config.yaml
activation: "tanh_gelu"
qk_norm: false
attn_scale: 0.177
bias: "all"
seq_len: 256
Each number is 128 + 24 x the weight over its row's rms, rounded and kept within 0 to 255. Layers, rows and columns count from 0. Numbers have three digits each. The size before them is the row's rms in percent of the matrix's.

# up: layer 9 MLP up, 256x64, rms 0.161, rows 20-199, columns 32-63
# down: layer 9 MLP down (transposed), 256x64, rms 0.144, rows 20-199, columns 32-63
up20 087:133090108150121124132116166176110133136130110129157082134133127149125118088128075164165120110175
down20 089:163117153115129120105118141113169126137078117108133109122176104154173129150108144128148146120121
up21 096:127144125123131154143138113132114126147127137163147136096135121095147083104151121145134147128127
down21 092:131162152105123158156148100098146109098082130118127165171129152108072099115143109126092162113132
up22 084:148174133207170142166089100137099155130122114130116124130130139098154128121108120100145134159132
down22 086:154117145153128091164098131150107079141112119117131124161149086094123115146125132095135118090123
up23 108:117115138167140111092138105149095132120115135144168102115167116126134129147125131084120158135152
down23 118:104096137107122145128125121114147071146152101156123115127154163129084138126142117135169099104131
up24 102:110093144146100131109096115118102152132134168139124113101183123138151173127059093124121185133118
down24 100:117147126138084138129105166101139157133105142135088117116087120144071116115151124128152157153144
up25 106:134098150127121148081107122127130131110146142156104134126140151103134098150132093127168114164142
down25 096:134148125118127138111158102093128135127133122125142130106116126087071154116133092124132100095189
up26 099:159092170200129134124147184130089138139137159117154121158154135092112124107119155109141142125100
down26 098:159094154165112107070131118162206131072106106112158139163110129154152132161111098144108099116130
up27 101:165166126130100113129119105098116168115144139109131106139170049141130127140118130095138113117133
down27 090:108135103122123152128114131120116089117138081140158138120150159104111127178125126168151093106134
up28 082:109179100165121092108112121103140156105148163151129099138121158103159171136125132073104131158087
down28 062:118074123084159128125118110152109145133124120121128086122077115116151123133177132161153141111138
up29 104:113156131164117151098124161147134118088133178126142118112134089110111101154132081091109161160113
down29 098:099130127142155135101121181124122166143088150111130124119108104156164123121154102067141148145121
up30 096:136123141160056122167135098087121140157108140131127114147130127097148070103144162107090133127136
down30 100:117098100122107134166137132097128196112116123121144122162140143140093108131123150153113134150173
up31 099:131180159123119081118127116148134149095162129173146092146128085121113094139153140121127120169108
down31 094:126143119145119108104151140115095120097111153108100121143173125141138130074093146152152109126101
up32 105:131103152114141130127118103087142101107156131179117137134173135073156076135145130104141124149127
down32 089:091179159138124139136132116131120125140129162106085127185151138154107109099120114107088116124119
up33 111:148159147137123094131116102140083105108117143149090152132127089133130135155148135104160133168170
down33 112:140147087137124157115157137129119142081130146127137136095161101124169097121160111106136137111095
up34 125:152147120140096104123093151097099113134109169128125113143111142152132128102064147084112115112115
down34 127:112112139102121156121131153141137132070122127082153137188154115167103122142136106154114128078096
up35 102:124163104122059116113120100131113122139153111109174144127129161148118104123073098125152118122118
down35 112:124135129145177152147121135108099142121114130129102123093117091128171095128157142121140117178155
up36 101:161130134135123145105121109107125138107145167149162100124132147106158126106115120130096145151126
down36 100:159115148098130100121129128108092091126138156120105107108137138109116148093145136138152113144169
up37 107:132164120136133139144122087095136122088162126153139110128135143170153118145134092128131100126154
down37 108:148104093136131111184129115137089151168132090142150147098139123084083110097121142154120097123142
up38 102:148137141138137147114133156074107123129138094077135110150198093148109125095136150102102120094139
down38 111:124136155141083099086126111128112107117151140148121109149098152129151112140130129147100120107130
up39 094:143149126133135115106095134122115106126166137168141125167111147174141102157113112072138112113122
down39 097:141110123115146137167121100152111115105112148070146146113105102147163117111094134111118152151150
up40 095:152157145104102105109063130119101109105109141176131079114150119101124126116149111145136140120083
down40 101:114089116117151151142153088109137102175134129109148116176126103107074129131092111124151120103134
up41 102:134160138161111076145081118127133101088125104150137129146140104124158181126129149052116094140101
down41 108:112121090132104132102179125176092136162116153134128084166076152149154123139131136095154120119147
up42 119:138136159177122116122100155129096090103148161124117130169113114148115130159146095083170121165089
down42 132:145177113126170111121085136149146124157078133126094157113121138153128129112139136157185110125138
up43 107:133141126135108089095112151133132116145150159133117114146164136140117121080120115137116168113139
down43 110:139101143064103125136157112090107106105116157112109137079110144111140136141090128067127143102132
up44 101:158097119140122147161113124090128081083145121132181098159127066114172145105145116121135096154119
down44 106:113136125122134160127085178146172119105081140146146144175129078158154108099139141113149143130136
up45 115:147184135116126133106110117099129127126135171137138147175137094121128120134133119122172113159118
down45 121:156151162147075088140141128169135125095131109111098108150155119097100165143103125149157120103118
up46 087:133120128176127130117161141089111109137129128146123109136116098132143099106141130127117119095109
down46 090:118123131093177121116124110147198133087155106140150144118128138131109159132144149123121127151127
up47 114:130100145132127086090137142118143126153140128116130110115162092121116159104087088096127103133137
down47 107:086142143124108161136124152155139125103126109122138130140119118149103141168150120103107150165098
up48 092:141180163124117070103136098123140104115151129157181110134173093091130118117135142104123108152134
down48 085:084102107113162151137148160126137139102113142151124151131169113142060161117108115160131123126121
up49 100:117142166144106126077133125128139168139165142107138116125129107145173104089109134103153100148153
down49 107:140137090153169143138134074135148167112081152174135102133130130100120132104116125156137113200151
up50 098:131103136106125115137118140147127094076118117142130132147152065152160115091119145155146120138126
down50 097:128121152125150138165111120144124215150145144120113101074104116104118139147136150118147106152134
up51 098:125153123158087079169137145100136094119184134129096124109159124157135130128124181088142105154115
down51 115:138137119089187135115145134154093156105081127105123119100099121174155177143150126139066136138117
up52 093:134172131136096109137106137139138114104141106158127124166101165126146137126101146093125129147056
down52 087:160124105081096120119131101161131127110117150157105146103155124118116139136104094131173106134136
up53 104:135115178124130106137122126079126126151161078134155106140149143081178111108124112119100134113132
down53 107:149151114133148123136086097129129161159150100119138134154074089141113131111127114151141096127133
up54 133:113137174174126132123129131111116142097164118143131090125128119124132143131074099104131131176144
down54 129:124167164130118163141143146114121147086128128109150124133136110130137103093131127103119106151124
up55 097:139175156153107150105068116112074164108108100090139132112127123100168123129130126132117136089139
down55 105:119151149151136148112171139127165123115106159160106111111096134120077150143140114135111099159117
up56 119:143118107122124103121108166115143116147161150116172130170157102098134129114079162133158130154146
down56 111:142144172127107108092103133129109139077154090057085158099151154098120137152157145148104158114126
up57 085:099149136151110152142166132164113107122153128110122083155116147147171110130086116115135127140150
down57 084:144108098065139116147118083145134134139096156168139144108129136134164130127107130098114108097125
up58 105:131109140122091113144122119121134151084159137107104126136109148098150124080136118129103145170144
down58 099:179145163120127073178120121141128124110084141137119160172112140131102110132092130128119121136159
up59 103:123136159119101094137107138090109108167166150146119118124111108103168142127091123140090138101102
down59 107:125146126117142152118124151141138119117135149160142119167100141097117198103121113145113119121159
up60 099:166157172187121093143107109146123171110113135137106122116121157091123129102119113120095162131143
down60 091:133137094147132145141189115110174133116159120086134147092130097111111101122126146137184124130114
up61 103:147160142112061138124099084094147148117179119132127086158129128094136121089134126133109141138110
down61 105:135109114108150132098090140119145123094078153113130134141183143120133165129152113149147147159111
up62 107:121101154114116120153092145140117112095125111124123130100164144153165102111145099135127161117147
down62 114:119104163113170094148141166102177147111104116123152158139090106161125095145132114126133110155129
up63 089:147121124118119127098060139114100111115125117172136083136110142092120124144110172114132139119155
down63 085:144104150123111184169131124111142147141149119126121097123112133099082126123131116147129103174130
up64 093:147091122155132122061144118122075168127125141158072112138133135130137123123112090118085162140154
down64 091:138132110133153109148145107166108099135168148094101109098126117101116157105136099123153140119102
up65 112:110087127134094106123148140105109143157164158153147129126119157146119088125076097110126138141143
down65 111:095139125107125160141132139171126113146140080158156136100144106145137110141135133168102080138123
up66 092:080117129150101138123114157142143136125109096133113114160190119135142171147113138148107166146099
down66 087:112127149138056125130111147135152157098108131101147099124107156177120140092094121129089156088125
up67 111:143108134168108098129084147116112138124135154098140087132107139129099165126127157101109187140130
down67 113:111117162123157143168094138147147129115116108112118093135109154117121116142100148157121128111148
up68 093:122174117139143121141124182095135102133147134122123106134122087183117096156173115078131120118136
down68 095:170093134108112140122134120164083106105102140141124142172128152112136131126094148164110097166121
up69 096:114132145156074125064136120100098099120154138119125133094135147109142150111124117096127124144157
down69 093:120128060110172158152141142108128140121168110086136142094131119139083142122165144130137135130111
up70 087:143169114121077067138111124125091141148132198163089135146161137103092138117102148122133155135148
down70 085:106097123081101160073109114128115140149119119156131111179150139133152111124138123140116143121110
up71 099:154121112129120141129092145133129092075120097150132124108113119113191142118131131147130098128104
down71 090:120151149114138167132129098158160128110127147162131110112157136128118155142118151166138091134128
up72 099:144107131134105102132101142117115106135139171158125109146092128160161141094087093148127126146116
down72 103:088102135150133128106110145106144130089119147130113110121134153117125166083112137118162123142162
up73 086:132151118142134177137114106118120151125161114188161120138097121141111123097152111123151122108094
down73 090:137144094186147125141108130146116129122181134077136123145130133134101101107117120126099091148152
up74 097:126118166129072053144128137112112146115143147166100108128103148159150116120138167110123145163112
down74 103:134128139075157159086142129134135129124143122129148147108135128146160088163115116108137139119111
up75 098:162106157156107090128103106097137124138121169165112084163125069094119119106097085114150112150116
down75 101:105137096149124110168189103125158143143144141153160110126136142135128145125110135085093151079129
up76 107:142122120164114153068128135093074096130173110131134102143170118091130150145123104108171134129158
down76 100:067114136101149133122149119149155139089123112141158138095142125158135137144093140111120131119116
up77 097:105108157127129137104085094128107139116174149140131133111142111138143156122088127143176132145127
down77 101:098107134110157120123134128168127114150110148154104153130123125138117069132104139112097108148163
up78 116:152098173130098101108123154087129067102135149162122118154160078131156153083138142119157090141128
down78 112:075132100114121168150125164128111124126136115152100157118120107121123127145125135129141157116140
up79 095:128155169135127114079135161138130122118187143090106146118191114140084143110119161119117131166124
down79 094:162126169125139107123114108105154120128124120148150149120088146137137142154134113196124089128107
up80 094:178139148120104128082095136103092103105173107137152134149147108171122096081120141156137142133124
down80 102:081132154099183143125110125152149112143157117085149130132096133155156107109147145119105116106095
up81 101:111133173136142148094121115145164151099144113157093133131152150104143138104078136103130103187131
down81 090:170147160112136144127115121145123144099128114155136130124132104085135139161142121167151125126122
up82 071:088142114086110101108094152115113115101124122117138130174136120127124133133115140120128120193157
down82 081:137103134148158123134127146132145171130121106135139160131103116136140141114138155122158110092146
up83 099:113094144154126164063137134103140102153136145160137110119116107129137118124121112118111190153147
down83 092:125138145097115181137166123146119136120156146108103118125145117130135129117141093084143174077109
up84 082:101103157130129126129092149110140111148121109138110123146162099146153090157113134109123183131091
down84 078:143157078114181097126130140141099138112163129156160118087125122096102178168105097135124112097154
up85 077:122172086148122144122133152164098148084125106159124106178147138118140143087167105089134121159138
down85 083:126092116112114156169107117154146083118145100137161128089132141152079120142105145159137148100111
up86 084:125180110146095099123105133140111106134141140142124124147146079115138130146118166109081093134172
down86 073:167132119119151130105120119140111129148142163102130152153126141147138103099142115115152105166107
up87 091:141146149140110103123154144137113105113149122127088142178124136157139121107124126105134133095143
down87 080:104104142128139148143129088095151111157163106152127099103138167119134153129135141133106072149151
up88 109:135104128153105146090099112093126159123131123132138118155141081126128081144108089091149134118132
down88 108:135085147160134116104186101115116131141117121108160143160085096111141146139077110128145133122115
up89 081:101135126137119133160132057150164126117136112131107109165139160061140111105110112128127148134129
down89 087:162117081121124124102106185102143115110100095171122159136109143144137142132112115144125138127111
up90 114:078115201120100124153123143141133145147127171126123114108172105151132138114120161110112164177144
down90 112:139110099091142163126129152136126142138145113156125117097100142113107128091145122158102119143137
up91 101:107150126122097135119103121065137106093141125169157090131130138126129101107091096103128119147098
down91 098:133120127134121139132154107141156123133113109143135150117134145114094166143081147189107144174125
up92 101:094150157106112093140105114112133152143176144151104094137140098106170144084064141118150134119116
down92 094:129133135170135142140113175102088054123146117152130133114128113146122149124162131126142090135150
up93 098:130136160129100129111118143102088140151133142142156088098118135108152111164084117069141127088144
down93 101:116107135125154168178125115158148149110137149104131135112149123116114109106152126090147094170110
up94 117:149100146124128099102098162129121151129127166170109136117136170115151091093108086082113124155127
down94 124:115094135096194142163124141133126138107122125135145089094144148117151154125079157130121095122147
up95 100:098163120134157150106132082144119165132127126169131146116159127141120118124094155109143154168150
down95 089:117127121132085118143140167152135145155126124105168138109104155090114125114130134091094147116109
up96 092:092137181134111147151124090113130156123129134127166108125144135109155110114169088108129141156136
down96 091:186137107093148169162114128140108122112164096137135131126154172098108128119136152170122149128143
up97 105:142137121160067130133096130133089146100120129123144115125111092151133161152117142152193139135116
down97 108:143120096150144107116181099110150157142121121152125137113113094149146099126146097071121138131121
up98 095:108138161124127138071113127132080170120184118103146130098191142131146121120131133140146141178115
down98 094:107140055107155144128170159139145098107103134161082127131144101125124117108150113147139109133128
up99 089:108108139138155134156129136106123130079117115141153116116135079085144159107133073134121145132128
down99 082:121134115133101123143139135119147105146127118165104159133153136157096084136105137171125107128157
up100 088:127151152127130111121096150088135106131108125159114102157120059085135174132099137091123111101115
down100 087:129111091097110140147103139147109118134128111108101144136098121176147128160160113146098132147171
up101 105:117138149130073088134161115117103139122173165115112147184165099158121116125098118126099140151167
down101 100:109134101137158175119119157120142152136121096168115125148117123135159136160143131089130154105128
up102 089:096094086113124146114119157138099094108128156124110133165150108093169126117089099120145104125119
down102 085:141169134130150154114123129110171175130086163145127077121095115112088121097138103149171133116115
up103 115:121145153142142131153095149141068128117131084139106116120189086134126095112123120107116121154156
down103 096:131178124115138151137089120132105118133114100089155102074104179104110151117133125137127144129135
up104 082:156112138114130122138154145139133102103145113171088120174134092133144147092157090103159147170105
down104 080:129175118152176160159105120133156158133096135090123123114123118113072108144135108133114104100113
up105 099:151139151130136132133076103098150119129136142156150118170125114093146149136089110111134105192130
down105 115:130104130158180104108151142134182160110124128159121111102135101136169102137136105146121122136110
up106 116:111165132173119119098114094098108140116129138120146088124151104090154130137095149070167169171107
down106 109:126150127146117113136138136105076182149129117059131095124124164177138166124087158113108080130117
up107 095:163145177152126079121122119127102125110122142145129113161150086118144147145123103130127102158148
down107 099:099146091142125111120158176159122141094129118082121117124149143126127135146191148143094140161093
up108 097:144113137142122121115123157139128073128173178127130105132105102135135168075094146127134122172166
down108 102:130132096109181128183108180161135099117092131144121147112122138096175139136141112099140125121151
up109 070:154158151134084115092118126161129093127135181151123148123126112129051099125120146091152131162130
down109 094:105123123148181156158161117146158120124109092099110146121157095152164138142140110129125152094138
up110 093:110109201122164098159106124121098101095142124150112115126110095111127180088094146102163124136154
down110 102:109153082097170149181116101103131099135104167136099132139130145161143092145103126103101101137137
up111 098:117122163147138130099104164103098084124123115118172113169168139120126157131127141106132153106109
down111 094:128142161114130151113119133121126109093137138128147110158095130108146149158136114108145148171149
up112 098:175099111126135093154104127098119134122117132160083120180126136082128143092093113128125120138119
down112 092:139181151137143122166153119153120133090168132127145127108118051162098129093113159116111158120107
up113 079:148095174146110112137127108131083165091123137183111118104118108124148159157131107122165113135120
down113 095:129129148106149154162098137148126135129121094127129111156113102157134149135155130170103150113109
up114 099:149080097153130076133146142101103082074118112131130109135139152114118114125155139123130131165121
down114 098:163123099151144118138121144164133140099106108099132082149095131130154131148138125155146116140146
up115 102:127103140129115115137090129148162094123147163171165100157134141134159121100140099121116164157141
down115 098:090157124130081103109163109157128120121127111106152127090128162128129131153112140124135118089179
up116 098:104150157133081093134141112137118142123118152161141118149113181124134099131151126165135154159104
down116 096:113139133149165157132160112138135173145136141112137114114123114094105133111181132150158134100148
up117 101:100135151160093096122126155102117106156126198165113142140130090121128152135071153127137136135071
down117 088:209131128127161141111110138137151132096134101101109116140144163114107111133099137135140134122124
up118 111:132118169176115105135139115108123140136134123131131145154143151130134162131108135128109155114151
down118 111:143098103125104119199153100120117111125099088138129145104135100137102104166112150148144119131134
up119 075:128088174115118131138061127155133106139133123110120112117146112141142084145095143157112139109111
down119 077:117125160082141127117132132137130140129115080146112140147133127116147156131128149197096122073177
up120 092:133153126139115163138079157098079146122154103127149109107172130120152112144109083070143157124107
down120 093:095109127102124163150118115121178139117156163153106125133113111106126167091092159109165128133123
up121 102:200133158148139116142116143125115150106127095167120121133124135144142096107159091099096125086148
down121 091:134184123123158096153138096083148094109074160118107114102122142133125133102111112142164088145151
up122 103:142142130170132115136133106108118139086154113158173098172087088090173124137119107095150103147146
down122 113:150106135114064121133150118142161166152116102116131099116170121154121123151111153146128149148164
up123 090:099114129140135137125136086147058187110137127166109106125159132138157157088116118126123099173136
down123 080:141124161133129139117147167111160109121123096104146119097137137125101123140115114123145144061131
up124 111:168170169146137126136125119128127092136173127147115124147177123111147139108132148104111110120149
down124 123:106181119150099162081130125131133144124128144080134120115071111144121151127137101142127173096102
up125 108:143173148108128137109140137105117139118179125128110152141121128147148162073113162055130098148150
down125 103:126110144138139115134115130115146108106107138137155129102135155152139114102108098130081131088102
up126 105:149158158143107110117140120128157088130137194112119133175140086070174109144111154104137114163162
down126 094:175123127137133140197112157124163130096121159118106131115078145119142106075108146096126131116113
up127 088:156152122129090104120126102130086142092133180121151135122143129122143128157172126140176123170090
down127 092:163121076130170127139146132151118111064127121128093163105115083129138123127152160136165105168121
up128 089:122144113104128122107073100130104128106173148159145130118139121147111078105120096102152166169141
down128 083:098106102101123162154129095130149132171125084107110107115114152105065139141131155150115112168147
up129 102:150125160107131101093114116123136144122143127167158104135137114140123123088137110091152154136165
down129 113:122133140138153112151119129113116126131070103119088143134130071110108154078132121152149159120182
up130 101:110123144152147124112110188122100122125143119117110153137138075136166136106108114097136139134133
down130 089:084144124119179151141163120128133157136110137130128120125127131116123105150144134106147124119132
up131 106:149158134129112135074078142070130116110162168153111142123137145102147124137109098122150093120140
down131 110:143105125121154119122142141134123180133129167104157070181146121142131160136140119121135166147119
up132 118:112139121150108130141083094102085103120133140164131128148115115103146169114086113152128167134139
down132 120:100125162144089096162160100101125099148154149142097140118112142114078130104119148151105134138147
up133 099:128138196185111103131131119126117118175129122121131137121133134097151177119119145151097132142163
down133 102:109092101145103169160106117144119112139126144148154154146120098140152127143128107093106126146115
up134 109:103119122140107124119090168131113131072105099106120132125131118131109118104132107068133150133133
down134 113:123130134143105133123112133174110124078057134102130100144124118091120133113143161145128161167142
up135 108:088150151125113116110106098132090128109160197153142129142135148109153116161150094106128119135099
down135 100:109132102133140143089176149109133128122159129096136186109074132135144080152106098149148126137127
up136 109:146104132141107145153112135104123131105117159137093091148109089136131087103129104115109171149119
down136 099:135147110162147133108140173139102176126177122089067142124103141118118145149134097112145100132119
up137 094:105121168111116132109143098084105170137152134178119080140127140125148102103123096129153122134160
down137 088:125134123165129131124151186152087134156095109103146132097133146127094088107139145134115110131110
up138 094:117125129142142144137153145122128096115144162140176101119094108080155115104112141126109133128111
down138 081:135098134101111115113148121108111161151127111145087131109149145124118123122166129165128175106099
up139 101:140122114127110115106101171092147098139165152145108112101150134139118136106094086142160126166141
down139 109:139135125150125153143066120135141105104161113067121138147133121107156138134141135108138158132078
up140 115:099163124103082094117146094115094136121182128132104144113139117110178156138137098102124122154148
down140 115:152113113096143123143189113095104143155143113091154142076152118082128151156142125152142140133101
up141 094:161140144164135087081123104105111127123176121130142102123126138135166115093082135118104143111183
down141 112:186101170124073116141093093151113107110103116130106138178096116102137121134142145148153140131139
up142 118:139109143137147097089124134106137115134101170136162101117138143097162064135132120074142144123179
down142 126:109105136119137166123119135114113126092082132140167115155118127150145134202163105139117093114096
up143 092:093160114141121130159141102094123117143157110153069109152143137137169125077139105107155134098130
down143 101:087095090125145111110165122089153112154137089149112110104119135141148144133176119146140141182114
up144 111:139114134138142101120117126126091102121122138162140144115125145083143104082131082140090119133116
down144 104:115142140130140119117128139122135101101099162124165114174112151119108141132120089089118135140084
up145 093:105116120152126111127117110130114137115117132131156101095171134138169143096127119136117145132121
down145 097:126131094144138130122117159132116141133135123146136129136139143162098095110136153139145144140113
up146 102:114142122142092112121049127137121143065137107166154100087163087137145142126139148125150132128118
down146 090:101150131099129137181153063137161118142097163141103121138108113118143169152097091116132111151139
up147 104:112116112148125149154080135125133097104118161092150117115144137145155109132125132132155128125127
down147 108:167116117149082114193134175119101137152128151099148109112108118128120104128112159083150159121136
up148 093:127113108149149114113114148117097104133162139131110137165139159142126073112104080081159135121186
down148 088:109133108124115111117141122176170135105123108126097089122137147094129123082093144155126136129120
up149 084:163174146131137098129095124112113158105129125140150162137119132183115114125130143125160128151142
down149 082:129087143141089118144134142120173132112154119105161141108137114132148135100103138138139114075157
up150 105:164110130189129119156115169139097088117113109102130132149163105099144152092139153116117141157130
down150 102:146121101148130144144126113126108100171141174168148136111074147135141085137089125103128078147155
up151 093:151109118145144129148108113111125144091123125178155102144135126150148110134136114108138117137118
down151 095:146157125137191135159175114127080110158137140127102144120107133152158100106136115100143134127135
up152 121:134177135136116129112093106113105087099140176140129155124142085098166134146107090122172119147158
down152 115:165111123106140127147151137103107122160099093162144138133127148121072153138114115118126152150096
up153 096:150128165134111121092138147124096139156116114119137124106180145138124155101111101078160155111086
down153 099:120102113174152087117136167132122131151107086128121122104164158140097134158132147113143128145166
up154 100:120134129185104094144114115101102060125138163111138132150154110118139123096088137108159144129137
down154 103:110127154168104122070144122120113161095139098094150153176119155113107132140147133152116158095147
up155 092:141132174144119119119158159150145143158133106154101127132128181077134123124129112068110132128143
down155 100:111157102111127101141142091134092108149150136138123156116161110101153120103128126145099114155149
up156 101:116121134129122129106156151122098113076162154128123136168130090144158088089113118106122132143097
down156 102:120166137144147123153144131105102137112093128133142084093116110081127128135167060146174127127129
up157 094:132167150123098110153091128136112162082133115190132115118115073058112154118135144134102121177125
down157 081:176156160147097132119117135131152117105088143089108122139129121152152095084114113139178075112129
up158 094:168117124106102133102084134087118075102125150110154114119151145140113135112112162134150143143151
down158 103:113126123138130153131099118149124086125060115157148149126119113142153068135155145130083152116110
up159 098:103117160145131142104141133109125147134153157154129116139148172142122124116149082104143131105146
down159 094:103118150095065138108153131128099119099163155118153120120142156122123153137156112098099126113112
up160 094:138139169095139081103114116109132142095171108131153091118130160150140142122121129098101101159137
down160 104:103158101184111100119104111144129138143124155122134134145118085122157157138147109134085175107140
up161 082:110111159134146146122109137140108126096137142170122125133151147130132119108137085061140147150119
down161 080:100145150146145138152165115111124147123095134112134132116110096112127123151116136098133089142141
up162 092:164107097166088092160090124130149139153130142118130103128098084109143115110095148129141157140148
down162 092:121143149098205131122148168122138133171130149137118164154135174112121128155083111127096122107099
up163 108:131168141177124133136143091068124115134141135107142136125106072077144122107125094110123123125138
down163 092:115131173148150160123063161098090120118117083114118118130197136139148140132142150118167133101134
up164 108:147154147121115138119087160103089143112113141107106126129125067092138134123130157076144120147148
down164 121:118109107103105160131154117176041113137156158106105139144162098129134120113153119118157127127177
up165 109:124143144111095136094149131090082135119140155118138118118170101078140164091152139117133163115101
down165 112:104133139136170161106103146137133132108114158137111098142143135142099140160123120115110102086181
up166 104:136124143123101125083106084108081134134127166158119107107129100128144123122091104086112135092092
down166 097:102163119158120144153136094137113114131160141101130112061118097132142113150124148162123118103139
up167 093:124120182112130108107103128131131172141191145154119102127149094110175091083117147111145193100129
down167 088:142145163148104104176122164080101157121147148121121110111113170147133134152125115087129090162105
up168 105:157149127103090128137109171121122133114112184132112101123136146104124096103118102104089147128083
down168 107:129152139117112117114199149073106155131116120127139130160102134133112135134135108160096152136139
up169 103:121162148129125169120049144099117142115147155109152119166151126132129114140100169080151139148114
down169 101:112086099120146139093116128125136118123175094119145131137128178153120181151155105157125115142119
up170 119:149159137093122121141083125099142171115122149153104117161101141074159081142110075097131136154112
down170 121:119106125151133136095157167136054128128106124142122121128122142141143097124088125123123135122148
up171 118:129141120143127074127107161102127121121202129162108146114156075133192137106111093115146145126124
down171 108:118112112123146147137134108133116134168162117155166128130165175103103156129122159096109093117112
up172 112:114186140102073121138111088090103171106124149106153147110150108089154147109126152144132171148100
down172 112:118158120168173139130140126111151080108143112143106113130149116138163141151114119147182058107122
up173 102:098137159105112093100130108113075115104135139143182119128125165148124167132147117145117136109112
down173 097:108111144115137150126111169095122112126145123139168175132158163135117093134146113136082107157165
up174 090:129098154159105109120142124144083118140124149143149120132184143155127113160136084117139170158144
down174 071:149150124127155123120062157118142125157130126119085170144110130111141130126108171111140122104109
up175 109:176106161146115136167124148129138133155120144104106129145155114155145158077120142111096115114153
down175 108:110117142138142111113135114125168121153122131133135136102131126107106131120124118092108126119168
up176 101:170157119149094116140126112099127120130159132153111094132145121130136099104062098092153159115145
down176 106:170096109111116138051151118104146106121113116106132099128132130151138161111136130086105168120097
up177 099:141110156136110085111127149158122078094143145174105141126196086140121171116166085148120151122106
down177 101:127114096111144141162103143118156168166126119123105136141099145111117097146141134125147096167158
up178 088:121121147131084128121116121095167137145121137152160106108174129055126125149130102108137155117107
down178 087:125088142110120139163119127108131132109075123101122139144136085164153148141087143128135135136126
up179 076:095159131128096111128115091150107111125135112141111156157117156119115114092160156120200109111168
down179 075:170107101118097105085122127118139138158058131124113173136100152158118140147146172129153137085137
up180 101:114202093151121124131174100098139121119106164199135121133116103116167144147128125132150148120111
down180 095:142135187075086140130134108159109117126125135159061134134144124124106151120152147131107168133131
up181 078:108128121132126135129108133128120119089122155142114148192113106128121168148179234112154101153095
down181 070:165135106096093112085148124145174131149122114119155136126146138127114119117138098130126119141131
up182 110:165175115104132116088121143107128136122151131109151131134166146158135122131109143066133086163157
down182 115:111109150127172122131163104130125081129146100117137135164077143140127147156122133133136106083114
up183 099:109178147145109141107090093149122136112157099161110115148093165097150120159137094139112149139152
down183 092:106121147104091128123093118129119128131145166074129187110129122145130164138119119137133134091135
up184 097:147098118123079108112124146102103143132140161114134099140130108110178064127100106111128122112143
down184 105:144134129134116101121138120120135154119141143124125159140127106114109065133105116149094122146106
up185 086:137145146134112124125136095114134147129150160140081078157130161105135120147140152148098181165078
down185 080:130129117115101113119133141144133192122122152084149153111103111148181134155094134137145112107112
up186 090:152148126109110116104118184103124130130137108165134113144140094157122131137140123128157153178108
down186 080:068076097130105096142109140126143156102124108129136115098116189152121150124121157111111142113135
up187 097:106097118164119143129152154090129102111159154141145125171160112150129122096089093103122150127149
down187 093:085132133079145148127093130133150094129170098128129124110132135142123143167142119140159111064119
up188 079:104191157148154065143105115140124129113149084134137119122118105127130132142137140098127158149179
down188 079:117087124149136126164098119140146122144104164139128123133144100145157093151093150138140101149135
up189 105:161118092140128121149111176111138176090143123127110115175121160126152144084116166104110116109092
down189 104:159126138134164130129099100139109135077163132172133116140171161113157127138139111155112110121111
up190 101:125161111181082112098083129128125164104146112097066154145163113095125101100118146107145195117107
down190 112:083105098146148115189124109151144117130135114130122158134113139108127153163149109167136120138112
up191 099:150123161138118129123114127129147123152136219116095097153140156130154150097125161084107113142143
down191 110:104093140100118109137139078131144115152174136144133171098129113134133119122118151127133160173105
up192 091:159126117106112135138110127124128166093121087131129096181137160149173121154155085136105169146120
down192 087:154132160125084113148136136177074086130130148162137146127177092118132102096111127119112117120145
up193 097:135114114135135133161114174127105146130110146169155150165105118109156146126140080129118147195115
down193 100:124137147099122130142116124170108111122140126139141138110125113201146066151135152160160133095116
up194 111:134159135146143113112096155142151112109115114138105126154091152134125127129149132062123126138097
down194 115:124134075137134130163162148111093137153053147096126143112131124080141126155131149137122122156146
up195 088:154131100171091115150091113125124120168157154148092116114079131148131131167104132123144165146116
down195 089:123116137129141117071158157114126106110135128086147150119153111111151133126113107126119120119143
up196 116:172119165131098108135130131073116142116187144166133095158119098142159105141106094109140130120122
down196 124:106112114097118142138185157163083163135109147143115103114146132115118169173126155091156119135155
up197 090:141147140102128155160088114082119144076136118141126095151132142123159130173088094092131088184114
down197 087:140135130180155116090125148133131125132102134109123132129122117124165130076115124149126114139145
up198 110:140136117141094119178121113115100087124104154119135146162130109079127137126150115130088125109114
down198 108:162113142146095135165116108141127110101105108095127163156075126112132152131105092132104118132139
up199 115:094122124151123148147132135123136115120158116116147130127176099174127128106114107124149178134190
down199 105:174145100153113121169181106130130159123117125105125136114094145153119137099071112128092137139105